Each number is 128 + 32 x the weight over its row's rms, rounded and kept within 0 to 255. Layers, rows and columns count from 0. Numbers have three digits each. The size before them is the row's rms in percent of the matrix's.

# layer 5 attention query, 192x192, rms 0.0975, rows 50-92, columns 0-63
109:105183197174116120127131139164114159147187156167083132101107126129187188142166127092128132136119162085090191118093129114108112184164173175072178058050094164154087109048148115102073155118113109
087:090066094089124084137100123155168172114129126120165138092145120118200111091119046187166111106113113131175130108125123125160160071112086078142099135145145143086101046185113183176133063115113104
097:149168119114146151137109204025140115127117117126132116211139089135087118127145180206140130131083131096135066116172095139166142154133117149160063135209178083167138080169077122184201097105124176
101:176115205125083132171084084117171081105156128155108092184128191123100132151112136082120142093182082055126176105180127106138131141166140124099138128172173146106116161134127077130109118168124096
108:116168065125154143104105175078103109132102142159168193055115078135131142128185114215139069160108197152095134128097117118127116150133127160143076123120117133163181138118105177136115102045139195
113:097158085206142074114143143109155153130127105074109112105184168110068022068116129142149102048084137151149093130130112107129150121120114125140136164148105154085145150205125153155120091132146136
103:162143155120094128150141123173135147159111100164147049122139113131213192172180135127143128167120109122098118119177130113143147120152139082152161091100170113133097121092198157070073122101092100
100:112149147159071176188159100134160124106049111066133136124165176137150108133117109130119168098103090105046087110109105157147109105148119084126162169129119104137146141135117099102104116095172148
097:174117110147169104141159160102116143143210118151082114124118156095102069151137227165107184078139133174120060124092126098119101115067104084154147130145149129107113094145085160102072111175075169
091:163099131105116114200106135099148120146164144182131036127160142123114140116137176127110157183203068154087147182119117156155146111094123084132150138157157126111130135118134102098115144131131125
109:179060107098148072096131110091140182105159120140140184090114096121126161095150111107096114168142137183121155176101159131119156094081091147205102136152164181130100143097172143160138137110142103
096:060065149102121179156155178136056143138195145101106146088146130103153145157151120178062136112097091169129147141139089070104070127121095122155183189053069129142131063072125086132098179160103151
098:172096134112115139181168111143135108157142114122059100152153183104064096097174171157102147169154095199148122156107111116166162107036134122169141100169140170096158148127149121070162115129104121
093:117059105063102100146162106136114149117089128135153172124097111128139138145116070165110117077128160095182079125084151099140145078057066112192134169165138122146077100120107119163131103110156150
068:144122123122099118064137122197139119113215158132114086084162115148142066131070125115159100108143186090156136091150090072163121065080065134109155120087079149186133140114147190148091169145103160
109:154092110111084050128094100125178063164164105071158166149144103153121132140121193168170145089121137104099110113127081134101088075110124148059098164159116112138153078130109113096116117154145107
117:143122103138145177101151104093096116060140136144128082095115152079167115153096043095100142118113105195125185125138150100167093190111184111164146156092119117144159147096156142191106140081130136
144:168132113178140146094156138152109133070093089169124123092062166084147153178125118139092153126101094179110155145154135053143091160120151140149153173152134087131133114095155114145113211060122152
116:149168146121129179187094149130147153159102152154133129118169132164107136079091105080156124138111137130144104146073210187124151145196081124144112162111176149147112093163094153085169093108122098
109:094109138113149131151136144122149107140119175124114111118139137115104095115221164139141119057083152125086173087164135109078115148071132095077156098089088109116148112120136139055080156156099217
119:100089106130129101126126112147069102117142108081113093109096114115172145158149089141065128160146102137115168169179090069108056161087140135143129099111068092160173143106178170132102152185138173
130:104141127093125151077175117091081134073119141093129058155100129105171093140142143081060119176101118185113125114191083072186093142135160131135143092138123178166143169096142116190051123150109161
089:128095084068141066143126146196141170151108135178090082088149150127064108126162116078167185120096120161118137165111163170135096200099129190163095113208128097108134132156114158141173144137138128
106:135141148154131152096150159104106102133094176175135146180063090123167136135113124115109059137087164134082136081160126099115132099186128113125135126029096097142130194081120150097070117070106187
110:179101105192139136093118102163078146132140112139114152116096179156142171138127139166128078169141088119098143101147191122150107123210119134123154153083150072124094096067111125135102111097143087
108:099097163170142175103128071116143137122138195217103094108134138096109072129069069143098085174226097137132157113155110128085124107098122144147124133120054081054117134178113096190144084097108095
104:104126149137109046132136132178128096175125122137135164156108104134127131132179200188151131110152169089109102139122056122098143109085109144104137070136094119100099155147132132070150127152101139
104:178131143155142099134153216117105147112075084168142111090110103156089164095138198165188156193084102117138129132079147152130144142214101080113186148141154128164150126107133129114145119082103128
088:065088148188164114156117094130137137139124158108134118147104136134119049155203178134112132089101159106114133214126160111102131146119109110101154101096084145063059088171112094097102129156166186
100:176162094141134218134125127075119153118119123149128144119147146125156124121072077074125104148123114158156143103119207158168109121180143127159095174135174124147158116129125151160147112051158113
060:168133123231154190168107097128145114140080122110125120152133076125197161085128151084114150064069178133142150121138113155113121131177156096214169139151163111167115128091124106173158145129107136
115:153092127112123167108161102147077142070169130111107070077168140102166106181131083144072124171149096184175206152171169126097087134149157110136124186138115113125160158115162096169066182113114134
151:127108150117123072121161104165138085145132136124162131156109130113124123163195194208114116123133131115102117166143067104143132108080106141087123052101085136098112098128151140115121137174118161
139:109082134125163126072171089111059118080156079114108087101076137094176152178121108111074153141108111129124148116150104090115079175097184120120113113188101119110133119071177132179082151108138160
155:141157103124155212104143112108118147079141109159091095101127173112126117139084088126118090115104078181158133109126177093138079135161175117165141179113176111099162113093113100159115151040156111
114:069111151076175120149143114137148119151167225122117151134145131106162094132130113114129111061143170160172129079189143093113125140103156142079122068102136160095142121148138080134097158173154143
105:086106183070114111151170105166162125153132162104105100111140127137114102104069140192124156068133190167126105117138088129141156149078150072105138024125106192087170135154152077119123090156147073
107:153107102181140144123120120127087196115128092154111118081159099093192127142103078052125173147187080137163084130099125151148124170108140172129093170133113099164175126099141155176144124210187162
093:103125194108139083133136142173116136165121149169183133162102121137098108112175198161140080152094163100077106114150113090121152072142121119106146136119086162116106125140116120106108137163078136
100:103118040129156098147142117046107052110135118122136133166130112130204100119169146143140110130170121137127115117150083106092123127089183145117097155041090123163180181095132119134116076143160210
090:135130078150182138185119074086115129129161147076044144116079106146158113170096140224161106104091080126116174107137169072117077168138153124110129130120131111117060049111135109117120140128132208
099:117081145134066030108128132155159157152129143162155126175145119131098102122215148080155139136198192104093107160107102112117154099100094168145157128163088154075096205153111097124148144161106156
147:108125103112122110102187151130087142087134092111137089129071139086162136163109079094106133164118083145094149132190093079141097150099192125160166160104106124185143170044175143211050135133112128
# layer 5 attention key, 192x192, rms 0.0937, rows 50-92, columns 0-63
090:100100141070112168120096140132106096098172103137210122127187135113142080129158162135068150162104118126130197106158117082213113129053081085095142159190082163144154149092098123104117176109106166
084:168069165127138112124103165083185136110104119103062155143151159161076118088046179133130122159139139143086103255134156131065163118186128155125099128127089070170083172176100112113135083081151089
094:123158041178108125156145094158171092126126116167084110165042111136085083148111078127130133071152152153123128133166102088149154140120164160149173105133130131124143168197165149121155124164161123
096:118143169156135133036135163149143210125051128051112130150113091101120096150177166141127123131155135184106117128135114162102098134130112155121127143138084132129076128208101161128160095165068103
083:084035100112116159149171119085099090137182152186089087150065140130137137119097133068081154129078107118106144144137132054215076113175169098112114181144095150134154106112129103157134124150133107
088:127166150104116133130105089180058154127180143117166145153100106140133183153093102121098138155143126149134138255124227125115124177156173126157137118091169107147069158146133131115081175129207131
091:165132092095120071156111186095073105179129099121177143144158140156130101104074148138123111147104163090146084184166107166124192094120062202166121177153117106121144132103073178103163129114171135
099:155128138145149136102104143124074120118119152111140131103101101140107074098219139093101162089112077131147135182071170148122134133176118182128129161146148121145110155139128151140138060186107076
098:122177080169097119182122185186080129126048110191138097098125107179213144117152088186192144153126162148116132156094146125145122161134175142126173168104127145112104178102170110099113112088169094
090:185162086171127075110161103119164136174101159106152148185115127146151170110112161114164147151147129117131104149113127121137150143155085157155084132094115087064120174147130163126119095166123142
101:095132168137084140173150154148160134169106132068117119140169132144080209089075132122135116169142125142156069144100106125099136124216125069114101143094108118083089089160118102099123113182130060
092:159056155079122063093139077157151088111086104186107115086144158132164217140095131102125109153123126089164144147052099167146058126161165153109138122156117168127112131082111121144092155095124190
091:115157114148106145117146117156126138137138188116099160080140099150090138064100118155190167134181183137135111156089140130102139122197104134148124147099148107119072038137137164140126095148119069
090:167107203136170068125127142123159157127146067152154121139155121137119153123081117114173110129132139134132102171085105203077121075153133154121142116145148165091153116146108090101167087133141083
159:076118184136073057139133152127133131128109187197121115149114094110108139123140144132140137073150145135112151114135092133124126141076147144106153120081097149118168152126162083144155135144105091
080:141140070097106146085086195106143110178078108083172162154142120163149118120060160075141131119102175140152106072158135153132144083135118138064178114123143130168116144166084143081116070183129081
134:132133164196099120139120174085138140104129138141093071149114130100126120096154097046149145047129121144139169099194096132132134110139164103171116163145079191122122154147194102203147143107117124
119:084115159148093103153075110124209113152077164155110122149153130145057132110122066153134124023155147111098156123134062169126165134053118136163147108091083152120113114169165134130177146156098145
087:125182119227136123164123099072121182151105139115065147051157144118101091116134040056116200142126105137145138143112138133090131138128128118155103084136086161151125160132163133159185186172150154
097:127101149174134126126166110127115145124106137181146162146068070110150188155150143081153161175118108142044195126162137155116098151146122106155105203119120114180122161047133089133103157142106165
116:129136105123134114054130087160110144051167110128110097079077144075156117168163125141107126169153123159140153137178144101144071152123124116129107110132102102121103121124170127117094198104118153
090:132088101107138119026167113101144103024156094113140086135104143117137152172169178165136106164119136151146127100175093109157081097152116189091103149158118118120133143096136144140095122107106088
096:114250128128146132095093135138094163164108153138138126142036115101146120108239118055130153146094116157169142118118104115155155189124104187122124110135164115142129112120159125134084142082131132
101:121037131140118127169137133134202130119133072151130175113112147169128171141102151134117101105140139106059136078151069109132108086128147096125071188130098134100157188122109110105163093123118160
096:132092161091112111077071122148139129134195112115164080148121154183163143150096147118154069181149158067114116125133116072171124068153161123099113139139208151106129137107122134142140155208097146
103:101064113166122149102142144151087150080195129197144103145114134114138106129142083107148086161145112190113157125148056082142090104119131175115109187098110130079123090134144102203112113071141147
114:118114096147146131158129124111116125167150108125127154124158143164134127109124096128147099211136158121112112098110185141121146079160107126106108113141126138127131136131065172116151096126146109
101:147126162146146103170156113110153109160107116119171164123164091178137161072140194120147055177101153088089084124108159154140172130146075140154093116144204109179107127151128138075135094156131126
080:144146141114130099108130109139097098162209133089156151156104088145101127128124154111142101132147151141147117119083153218129115151131037118097125152098131105137134142145043126136126066100177165
109:088154139140088084156109172087164129127127147159139145156116075135113153109138162133116141036132152108133145119137072132120127164073127166092116122107122142098132131150142095096168107122108111
127:165125070120185191139128098118141127122150093076140157117153173129162131128117093136115093227124130138131117146113160140152115094173109101146098131171154112132086109135111163146116139116180143
074:106124147118132071126085190126127132123112196197113142081118082111138125112206141111197110129182137147089189136157111129052126142061126141136128102078072120106189123182123168087144125157107080
127:125149170160076102162100171149146120185097174178173158171156098116113120100117139161127124063097145120146112154077113178103178127115105110113192133094085126123121138159164076140173110094120109
160:077111165101064050176090141128150103148152181165124138154172102169098126082146169145165135119168190134104112096109079160106177107115134125086164095089117157117182157130116088110142113115085094
187:123140190135087088176103151152138133184112153154159130171151083148106129084121149088161155078150169102127107133086108188109174152111078121101166129107138155154122137172143106115175120121110118
091:140113117121133133132119165115144135119120121096056130126094169156127176122110110149112163038106134116140113162113125154107135149078121080150127080152087085092140164133138156103166173116168152
083:119109100145156149093169170136110092117114133103060102142115116072124167112099107139101177114105115172233160144150126099173101116139136080149120141184131127127152129119192127198129130112160101
106:165138087186164116134139048093104117003137141106117092132125126053193109122168107138113147133182123130125129169166117092148127179091157181148115111185153144120099058134138144124141158145149142
111:148103144108141130130133175129167124218169125122193176129155122195124170102063163082147066154150140077087073110086093143135182086153064129142097137131156127147120135126093125143159118145147149
087:119073101144111118136120093108132104101118092121082147092135146124131140122148142208081170094130116156120129129113137144104079159107213128121078106112092128063154148096115145152128121146088140
079:109167106072126133119078141141162103125159109096136147156127107183064129137097184181115126073137201140150138132113096103118057134105180152119086137147110093113077099112159138136122091172104135
118:111139127179137115165100113141113139218111152168173165164149084148115077113125112095166138193137118099104102112131119198083154151167051194110115173124110121157112156151084140098135083132158138
101:139099127085145128068195114176136126061181067124176112108104162123139164194154154137121123210117093148153127108165095103151075101163093139134122181126137090141111118112141135147099142107098114
# layer 5 attention value, 192x192, rms 0.108, rows 0-63, columns 0-63
090:089098121138127061095119140150177145157123130076139132064140187134141106149203189103084130122148149162141106110131148111168099129154106178149101170127084137071103186077113164176095115136180112
106:123096126089143124119132171123127133122125110091185144165097169186113122148134091104057182149081160089070104073102141090106136087156132078171134116153100129132122184116100137117125086091097164
116:085150146087088113100128150161186122127169149170165150078118126121076172146104127155141132143121136185153142165073166157105092133117135130126127124144098118167110114148164169089160080081123113
098:116120147156099173110172056128107170151100094131119110216111155130184150125140082063095161219138136092102176121119110139131121113148140122128148144174141127177089212073154156113130186144068150
106:148138103146135121103127077176146131124126216167130074200125139126166105130116116070157064074141157144097157068138159124175164147097121135133081142156192148075136126158110145167136108162164132
115:164105148105165122142148177166108140134168079077137126102105153156139104171189179097140160198079121126119082109111178097123101123168120144065143141093112079156174236064113134117125120103113127
103:134109119110126185139092154127096120111091216207059140158164130116145151140165085144145069133173161114082135131118097146095102119154137166152137074091109106067158114157109126097101163215148130
099:113082090088156157094144145112084086111162160071092176133134111120096154122087112204081186049096147153173087202128134140117146155136102141176104116115130174105089157156170124102154117106170104
105:172076137149132103075105121166168062122087160126180046203045153161129132165088112056143067149153154076083149082068121141125125134104141120093074139149187134142133123133108147157130125103201151
108:107189086147103133157076149094135097117113107153107174126147121118098179104134107193165124101129140120148170143105116175103127105179159165100113066152076137131141118120140076141169138109126156
105:132205121104083173187117147067084086123133079113128187223125110152119117135171156150099194105035106077104131129205065140096147121133123131090110106109072141199098149113140091144176117101096078
105:084123115117110171181112115091132124112168128132115176135127141125111197101087021082151200088159163098112136142165151126072119149117156145139186097170090132136112083162163173088112169188088136
110:169172127057149127168170219112126157147131131147090117135089117113144111141177141129141114096067149150146116174123081140078151131134143154122108121079126120069180137124095116149140077135135145
101:167136160148160175141134101113102192096107082144071151085132115107148176082130099075127154158125133125129151196155130151121129141144125090098120092118185114139154144088157217105147144103082107
097:127099152082121101103108072140187109123043150109169077114149126148152098149123145187088157104135122065108162090098087080189119127133104092113156151120080184171107142132083178133126103127144193
113:111180114160081147165094170118092089108184124163177154077148124168051101124175120146132122077070074167135156183175105159072106133104132165129092129105080102090101111157128108097171155099085117
109:141147124153081118171097106151095192147139111167150144070146117131127138110165173157189194204188078125148146097122129120168137076140125127110162147088081143174165077091108113152107148140098096
081:073113098147147100168166140108141109125189133141120104188090147100139127113053094095134142097132117119071128124066139118088130139107117082181105157126166113052119058116138101141134110133159167
101:062100164140118106098173081155158136144105073125149116110111105121146169082061104159125148170142113126099142073113126095132162104145139033094182129112101134151092091081120089161095162109088117
116:219044199125161127118126161084150182119068072095123200093097119137164182097128093079082092119129164126130113138126108139129128109188134120169102158130184086171114189122127184105172139150125084
136:086110163092144084142144143187132122142096108099123121070138128140169221154126118227137137144108093084126097122062127117108113123193141109187128201106097092138143104097139122082142167056155146
111:108125132119121125141184119202114136128130189145108101124160133087118221139102070219104064080083123147174125173112129160150140139077115110172121205138059134141124104094184112101123165103151085
090:178152171106150080147120147092131177136108094138165167102181069116131140084092096091159191116129179132113155154163126099125126110087147105083149055123043113166145161151172154113126084117129054
099:096073190126114096141144089087100098171190098114130112136140141123136126120073143154128133085081124115125166098160156132171123099091098054130134183162165124103151100120173096133118135139101121
116:222123118103179144181082184133140108111126138090144147127166161090119109137131106138113162087161121134132120062085170084120134139168128065097161118117142114169225135108128165132106098166094162
099:159150137140119167087143142083161103102113163191150135145102092126119114109120189134184116078154113086171117124103089124085138135090122119070113098090099145162066054166119156155172103135144124
100:151074130126139126165117142115098060114132146099088106095141117121129186145150100148143137133132114108128065121146074107094148180149118156178136146130060093177157117140109104146120150123142079
097:139070165153065114153135066097147180182182144138135131143128101142110211092099127081148185157121106141112150122167065139183151145083114149159131161079064107149158123061101147159104146173051067
108:109134144099131196137119136134092075088071129114120127121093185170187122144199114164109121123115131072126123101100111106063102170159128132078131099122138061144123178141102151124189199139104150
113:122135148118172151108128169141092153175165073136094132102164110131145106092166156136109084171173131158155160184134147139200128050150117117152135086149146140074120094075118135171124143127096091
114:127183100179056133148070103100159136152158105135140138147154200113121148141150088165138178082071105117106129070115120139033103129142175141150116136145124180107145096152083141104147051112111183
109:156117131104130089110142160167172159130130113169052120118115190090106192098092118095118056142072164150096144115119160153106133121185135136150121137120164139027155175111125158111104061105134133
097:197098143237105154151090142110152189132147164177187079132161097125112099131144097078102120111184096169041147114097108112170121131059131134176112149131095103151158181124135142098127156144136155
095:098072149141140161159102092115139124140136178147128117120156056150113096107114075097135170087202147139140145117116063096167094090058156142160157098089068151156095090159077151126117165174110154
099:125175109112118159119127114142103138131140203129080134116126176146103139148134145222091117094101076106196133155104128143149136081073139098105140183056131158129095059124067102163113152173157143
110:188161136160106129114086164137135124137166080178145122156109117176106158136161136095145052167120125129121106124077133177110116125143116231100074093170130084186178177121129185109168133135121151
094:151109139144123156072102124165116136158102156101113148123145133141132166099103072165078141146113169104138163114123136120158149068156157068084108133153161202131128139131151122151104133098119073
107:144161140158158116130122132159159143097084102194155141088135160096132109108131112161155116159139123150123099045138121069113154134162135075133117109121097115153151129176158161136110136089120105
116:078145172096139165144160142176127145136153145158108103160115146113192165142102128151126152175087124110092118088094161115162145096137126088171051082102182142098176152125154128126179087112098104
108:118090161186158102105113105108150161134103110149117118083175115121143083114099132074127134133179102133093153131119138150214134118076123134158146154099155059105112145092106115157126169194126109
104:163121140113108137107118105115144116130090171114093116128135101127150139143085163148153081153172109074114169109104133117167156103122153147094105082096139147156138142119133088150137163139104105
103:096187100127101136170131119086075137128190129123135165156106158153102152134086137127096209074114127095153133182160168162149110140103110161107149137132116116095075112101167110133154111114142118
092:114102198057093209119099169151124108110184164123106118152134185136138091109146118116056136127103063135113183119114089109134096112064112114114126143161144123121111106139122115103114160098084119
103:119065112168134118111172155098096144129131087089076175124137120108146197077122136121115115130101146131141103195164100154140107133161139118135133146125110090133095150052152100099133104081149076
105:198081100160101123170106125083079143138121064085136190124133143129169179146126113139121126105149158100143125135136174110082159158195164153168162182169167142136161159122138122139143138169099140
094:131172172135130201134160174129090089124083091122169098142136083143157118110153148206140099130198103111140171164108150150123158116162144032096098123143217168141143090165166108134139133088116122
105:105115142138128124125076129177146075127114177176044080203148151093165166122157151157143073096180143103110127090159149115190145153107162154127114078127141093153158166126179128102150099153158074
107:161116115098121139095119121095119187084113162122067166114168148112141120144100198141124149146090108163115091088124108095127124152134099136118170161073130123096129183111088096132083131159185163
104:123108170058106095158157109122142112139146145112131135139081081187124165164053133130130164108104109045118144064124085131140135106142117140059109138105082109176155129132139065157158176153062131
092:132156123157075171102114138162107051155128131190121107124166115119104086173092137182125054073132105115117142109114136091150160132153144129127154110144192162101088040152113080134112135110091133
096:129135138135127148134161095148117155163101149155140091173126069135171137117107130195132140209099159162099096100068114132179124108185118120099105115106163168098162215109095150150142174125153160
103:127122106102145111118094162074154144101117154112088131123160055145132084170079154146119126092131088111061106088140103119158101102150103160139145123073093113132159121117125098113129165134100143
094:133153134162182098067128161118092078104114132138107049086134105148117110172121143203117020116073153109122101173069157133112174141102125120147130130164174059119106082132160111151128163152148155
113:134119099141124124101117165113093127162121105093141159197114097170118127164152139150070078098164121101141099128093157156151081065152135153137149134174142153147051123078137086138155147179165167
102:147099118104174135142100217077106070099098141036154101094117163146145074150199156191109180104198136094162132169094189067072104167138157096120147108148150123163126110166124161107119124131143176
098:136124083163203162131141046080138177119071139106148169109096103175149079095080097084124176149141115124117136118148161137126109108099085089103115099101133181116089172139126145160134108123102181
094:192153129153162162135158133156168120133122065121146090085135177095108151114104062121134129169071088137075154108132138101105144137091159075138130128158094116139185075120128157108129101077074162
098:131127101062126148141100125117068092088141169094140170126111133159114129148150149133162206122109134117148097142114122105132125150101152137078099166075094124172123098149086097143119194147183075
114:082113198124140111111112109148162080166157103167094092165112157138153188123185173130115121169135134111138114142130083127166146129114140196164103138135127140166160084136131186184135109158135078
093:210184085124172104096089154126166092122098122108173141112102203163083133173106145137103064123101113131181107102138086117129170123110112137088097159139150160148126041135128163194108113152136113
097:090156139142106099131094146133151119142118120103141198124145163139121143125099091212093125129080089099151116045171086089122132109167151111149107121065144117147133128120079093141110114127151115
095:052145105087110190125143088065157105106138197104085165181112141133107116110137154128083145132121157151149178163144145122104149157117104114148113069172139118113140139159169113136104103137073117
099:066135125125156156157163112151073071147129163121117116178130130146148127119071064167087123105078121093109080102201095116152140152105097079156145112096137101124140126102122089119120119134162112
098:081176114167131167143147116031124099164130119095133128192121094123112072121094102154132180086150114090125105142117118133102160138141124109112129061155113181127134121114148111195107101163123150
# layer 5 attention output (transposed), 192x192, rms 0.109, rows 0-63, columns 0-63
092:133071087165178104155073125146154102123162149103105102123094097179139066113131187164097130139131100100130094133142171115147132128164166147094156130125118131144100150095144136181129120134122112
105:093143132108164134143109109134156197116177127187175069130101109146132154119135115094144101131088102138123091134117059127127119094147144089144167119155112149118175178083151105125103074116099135
116:127169081134115057123123134099073164127119140155127147080169124114129090142076054115122133125176158164101129109139186107148089128109132128091116152117124138124074110161131111124150093149138103
100:128088123142105141119178118149150142122100151158147119151117171159180183155122147059096139156106144145091122123103100117170125179094086091140162188175093135164157189125181133114091114172129082
104:163094147076127160186090127175196126164147109120127128142121083146131133103172136144109129128076135110135116111099155083108174103129141129154173097122133180123102077153130172087120151118074129
111:175145116163159159087117152148135149122186135130160063153138168093155090166149208102146164114152124103144114125125099129140136180140155173115091144091134054111096148157141111128154153157117123
108:135117118067096133118097179141181156157126128146132153151190088163133199157143119181132100153148111113120109155150177116094092093111186088172172093114180147120160107113183172171104128150128145
097:119120103134111088152156113094042157112115133149133175116129130089149137115081111139083162138161172087155145145176087178100070121071166155131092112130115101116135117022151123130165125116198099
100:200120132087144111175175124125179123155110115132177085171146079100117195127106100104160128113106163139151147089096040071148146124103148093113161113201122135122079118146102143103105089114120098
106:088131100104109118146119195083120204133121178123090189125165105142136140130156109169104148100069145195082136101152149169105152137122145082084156144132144144120120142158134087114156125113138130
107:147144165118161164120158105127112016140120157098133088103135180106115079110086122137086116084126146142137129142101100170103125152099126139142103162164127112111173169118073079141116053081159149
104:069140087129116114126146122131133203105122138172162143127154194173196182215141094119159121106142133130152105119118155099080122114123098145173140149098134171125159095160182170116095155138143149
108:175132174141155169123135186127171185160192152114145087190122121142100147083107090137102179117063136152118179142109114132114164128091168144121108072139152099094112122160112126145156111070157118
104:144133174148106105106166134140089195120112121193092169134150181126145134098076116066174160116198135111100176115146172122157094149105135163153072132110118060119148073127154130096106079166148085
107:153092091127124087105132110125169030122090147115158082157072134185133106217091130101136114152111111113088158131155115121161117139125116095134145151180123101156141096118122087117104103143139123
112:173076152149111156140116160124076051115153141113083145058131103132103055107110105151125156074153165157110113167121155120121139145096127135135179129096124088107135121149095096111166131150145155
104:131154120126117168128122107102086083115133142122118160100122120170102122103117174149154099089132117125111122143127185161132137100202122094146094162119184131185142174203094100147132104125106190
097:097151148131137176170086118106127221120139118110123132158113171106108139133168137161131129147071132136157148121103101102112176079122106126135145118119119146098119097127112132122143207073127141
112:088172100127158136101165115113126199129101108127146098112115134119140183127139115143120087141075120120100097074152106150151186104198083119113151137118143143166151127117113110156127126104113126
112:116122136132172089108112168128160229134122116201133096108192100119129196120085120079144123110158070134109138128138100130150169165158140182161131087130119107132153104051141148156129074165163097
128:105148106094140147127073166112131109128136181162124136191168121155131127163134132125171107153092081109070131134161117185162151126187143103142128083130124063080113156151147106116141212130110108
110:127142056112103157098169157135081092129094129093072170145118176123122102199132097134114138113132120131075169119132138110138159132101082115126128095093145093115098137122170122147114192134159119
096:121161112132101054102200159086070073117112106116175133111139183136156080150091093132135112075172137179126151147114190117114095093147118107159082149110161091120117119167177126103110127098152100
105:107094137166167128077172145143067018116155189118108138114088169105161122123068154117103141176112163132173168126070089096106131138148088076186126143151095035097127161118091151118132178162111103
115:172152083144142148106129110159116193104184132119137120099141176081126108162121172202186150099130118112115158133150109125112118140121149124187113137167150101106201071136121133108111107136066156
098:166186113111118111148119087105121115143118085099149106084122140126101146089104089170117099094130124119133081071157127153119117073130169171080147146128153143170144008161055110127138128098153143
103:100145149102128113162143133143146141102109069157170144153171123091120115136220135133174123121194098084100117094171090169126134149137124178151124116091117107108148138113123131121079189104138153
105:102108112167136127132229120103130031094122095112136157106085142174107182117110150101142184117147116130092185115076108133144180129173088128136128180126148065189126125155092123141074143128164110
110:168092144094099135106110098160160140101112130167144115097118106063161148128150114136131097115198151079126049134218165169159066173123150103115187161109130073144176119155160109099134167170097136
108:121134169098160153142143198099133199182178122099074099127149134180075141054129125139079093117124075149147116128119177103119172077165136134139091068126181165132115125113154116162122106139146119
112:106149086104124182164049106104143119118192164161121218113138108136056130139119148159191164061087151144070113123115158115116085123135169104154171147126091133138161128158104097115141062095121200
109:124147099141166119078064179161131238163178137199083157151158119124124194125131132117133147173090123098070146092085081094129148120155141152130124072116115099106127099083114157159145089128127131
094:152088094144083136114141129171151107130083095100092148139115119152160141142095177099152208095116104197121202152107143098157160164129078145157180137140108149118117129167136172159134108135149162
103:136075121092089115150220142085139080113134095119169146139103101203144124139085082087115142103135127164128142119130160085110079113115166128165131157140145165171138081128155124116061146132184111
106:137160103085124163101172122093135000130123143122117150133065133161066179138066095161118139118124147091166120182138149090133060114119148087125105121123147113175099112134127084158142129130164145
109:149095128113080117151141153123153191140155095166111148126171128101079133110150132079178194098194126185154138089123149130130104148115195182070147118106142114107077164167164109094151119184141143
098:123149073133164114108232141142085170171106145138141098128149100115117183133090070140116057103113143113073095102145094094117114146134129105189137105180130136161174146044148111162100000118140133
109:112172148101121120108060088169103142136091088160131157113136070054155104076190124168144104148088131124120046110174138162148082147206136090119121115101108130121148134154100134142131118114046158
112:123147177087159158184095133174116229157093119139140120158177127118099156146168124122116148089144106124114154118143185137115152097108149122180114063126160173104107144140157120120107101130081140
107:161103160137123095101128198114147077111124128094089148102085158173160126091075174131098138164119114135143176179094181079172161111155089133128118174161127106125109082142130159138134192172121041
105:173069111118129102109153136102139086135062130038143125079148100139132182148096126207093127127124152151131145137146159123112168122103155095113157151171183136171124122151116112149110117120115121
103:138148124135112172175144098108074083114151128140105158109059213168135145172124141110117168083130155121206144162100152119097109057127127124097113129091160131113086133160155096089163171119138119
098:135127134080136175077105134159122071166132130094141116055139077074107168110100122174076119113113113124133090181134091111154126122158097111158168139123076136153146129115065087148125114142095193
108:116184110161146096119157155114104178129143115154081158185150149103166116079079152110107088135137120107064177116117071181159105125137141143125098121157069055133158168070117150152097102098179085
111:097102085151155136136069144120129194071162160124119137078150144105126158133148159152161148125125143097114139137119147140098208160149098136161158133136156133131190164142142173166147144120128133
099:121147174104148148137186145129086141172115165108118089154193123100081111074098068156120115088099086148173148126120142179129158113145124103205089061183132174128131150176122127125134070134113114
105:166121118056111094122126132213145156110051119145093172117187133102138140102167135190103112129141147113117166109130173121122088080160166164132126099130142127128141138137126183140130101132080137
106:089188126129109132070066087118126107116145099142158158134071133081157154163147187151132120219161157037159100186146088149142045130151153124110109173064097124124142149075101119182141141139122219
102:155099106140139142107177150121145086108115161087169041086094157132124163196108100123124144139097125147128165151136090179111174101136165119110181148169163090126129132165107098104126195124073110
093:155163117100151187140092139139155123176139105070100103066136106078068125113149111190107075144099102118129081130098124113079175086130134139174152089171153197137184103106077122141118129123089185
095:112129133102113162115171116098118162158141127106174094200129111150129164165107136098144155175099146122126138134158131133149097160141150095124088116145198158112097172130194146143156119142130110
102:116145182123112137110096117126143120084116126089119099119112135107129102191136143140172099209202080143159170164146142170119115132101149146108124112122141134070145139078133100131125186179108177
097:154178156106074059081152161115155187134104105129106133164126139139136137147151095126165065186183146140148137099177141109135156110089119087103127085136142077088103106123164152117137162162144100
109:095131093097100165135131150097163105116156145134094123156106155158104164114077126121095123155138105193155147171066093151148132095100175093140150126190108187140146221079145131181163125143193149
100:142113109107149102158081108149160202087139160109173091111177109157128120117130150214149102076134093104171096114224163169103120100131121111145149094150129141116162122150152124128150131122101131
105:114104162157110110147160089115108097109115142153125139120044117151168145126107127064127192136104158128161103125171106136151081133101115107101102150134122140119103091102145124105148115148128069
097:127179138150128130101104137159155172142117111159094166144130144137120130165163137104162169081109085163059154083075078100154178195113086100134096101143086102122150074149099075094101072110144155
101:157116090082115146119152089087101000145123128100193138087105086088162166136111147160118125069120196075179063162172118176128083117169144109124148182073153091173104119172097081125143156096126147
124:125079165102139068143145155161166054134088139153151137127168107156116151057103132131116132157136134131125143115127132097118114142159174142130119116146114098120111148149100144184121102097144114
097:172125136151125123118142114116157066130115140132111136082096104122075173110115112155142131125108134155117092101124061099123130143114149060085133107173136085134112099118085074136153089112118125
100:107119109119157163112105092096158087092133112143129165112126075078086133108105125199164084148107157105117116152127131126110079146171172080124143150121129080175180204108092087155128096096110178
092:090091163151157071138116114165129128097057162136147159082155102156176145065130100162052176174135140116122102148148125118132121125079105048127173169125073141124148156106135115117094110120120068
108:137121151120126160139197107136133068123144096153116143178084150105131107139150126106145114128133131090145150116113102131109061111111160113135086106141127077115143141105146126085085161115114105
100:089103138182131099166192104084133113117100153060144116174108179180139071135098132210127135163086133180165150138153117130120129098044145077159103163197102152114158139100143126127118086080147104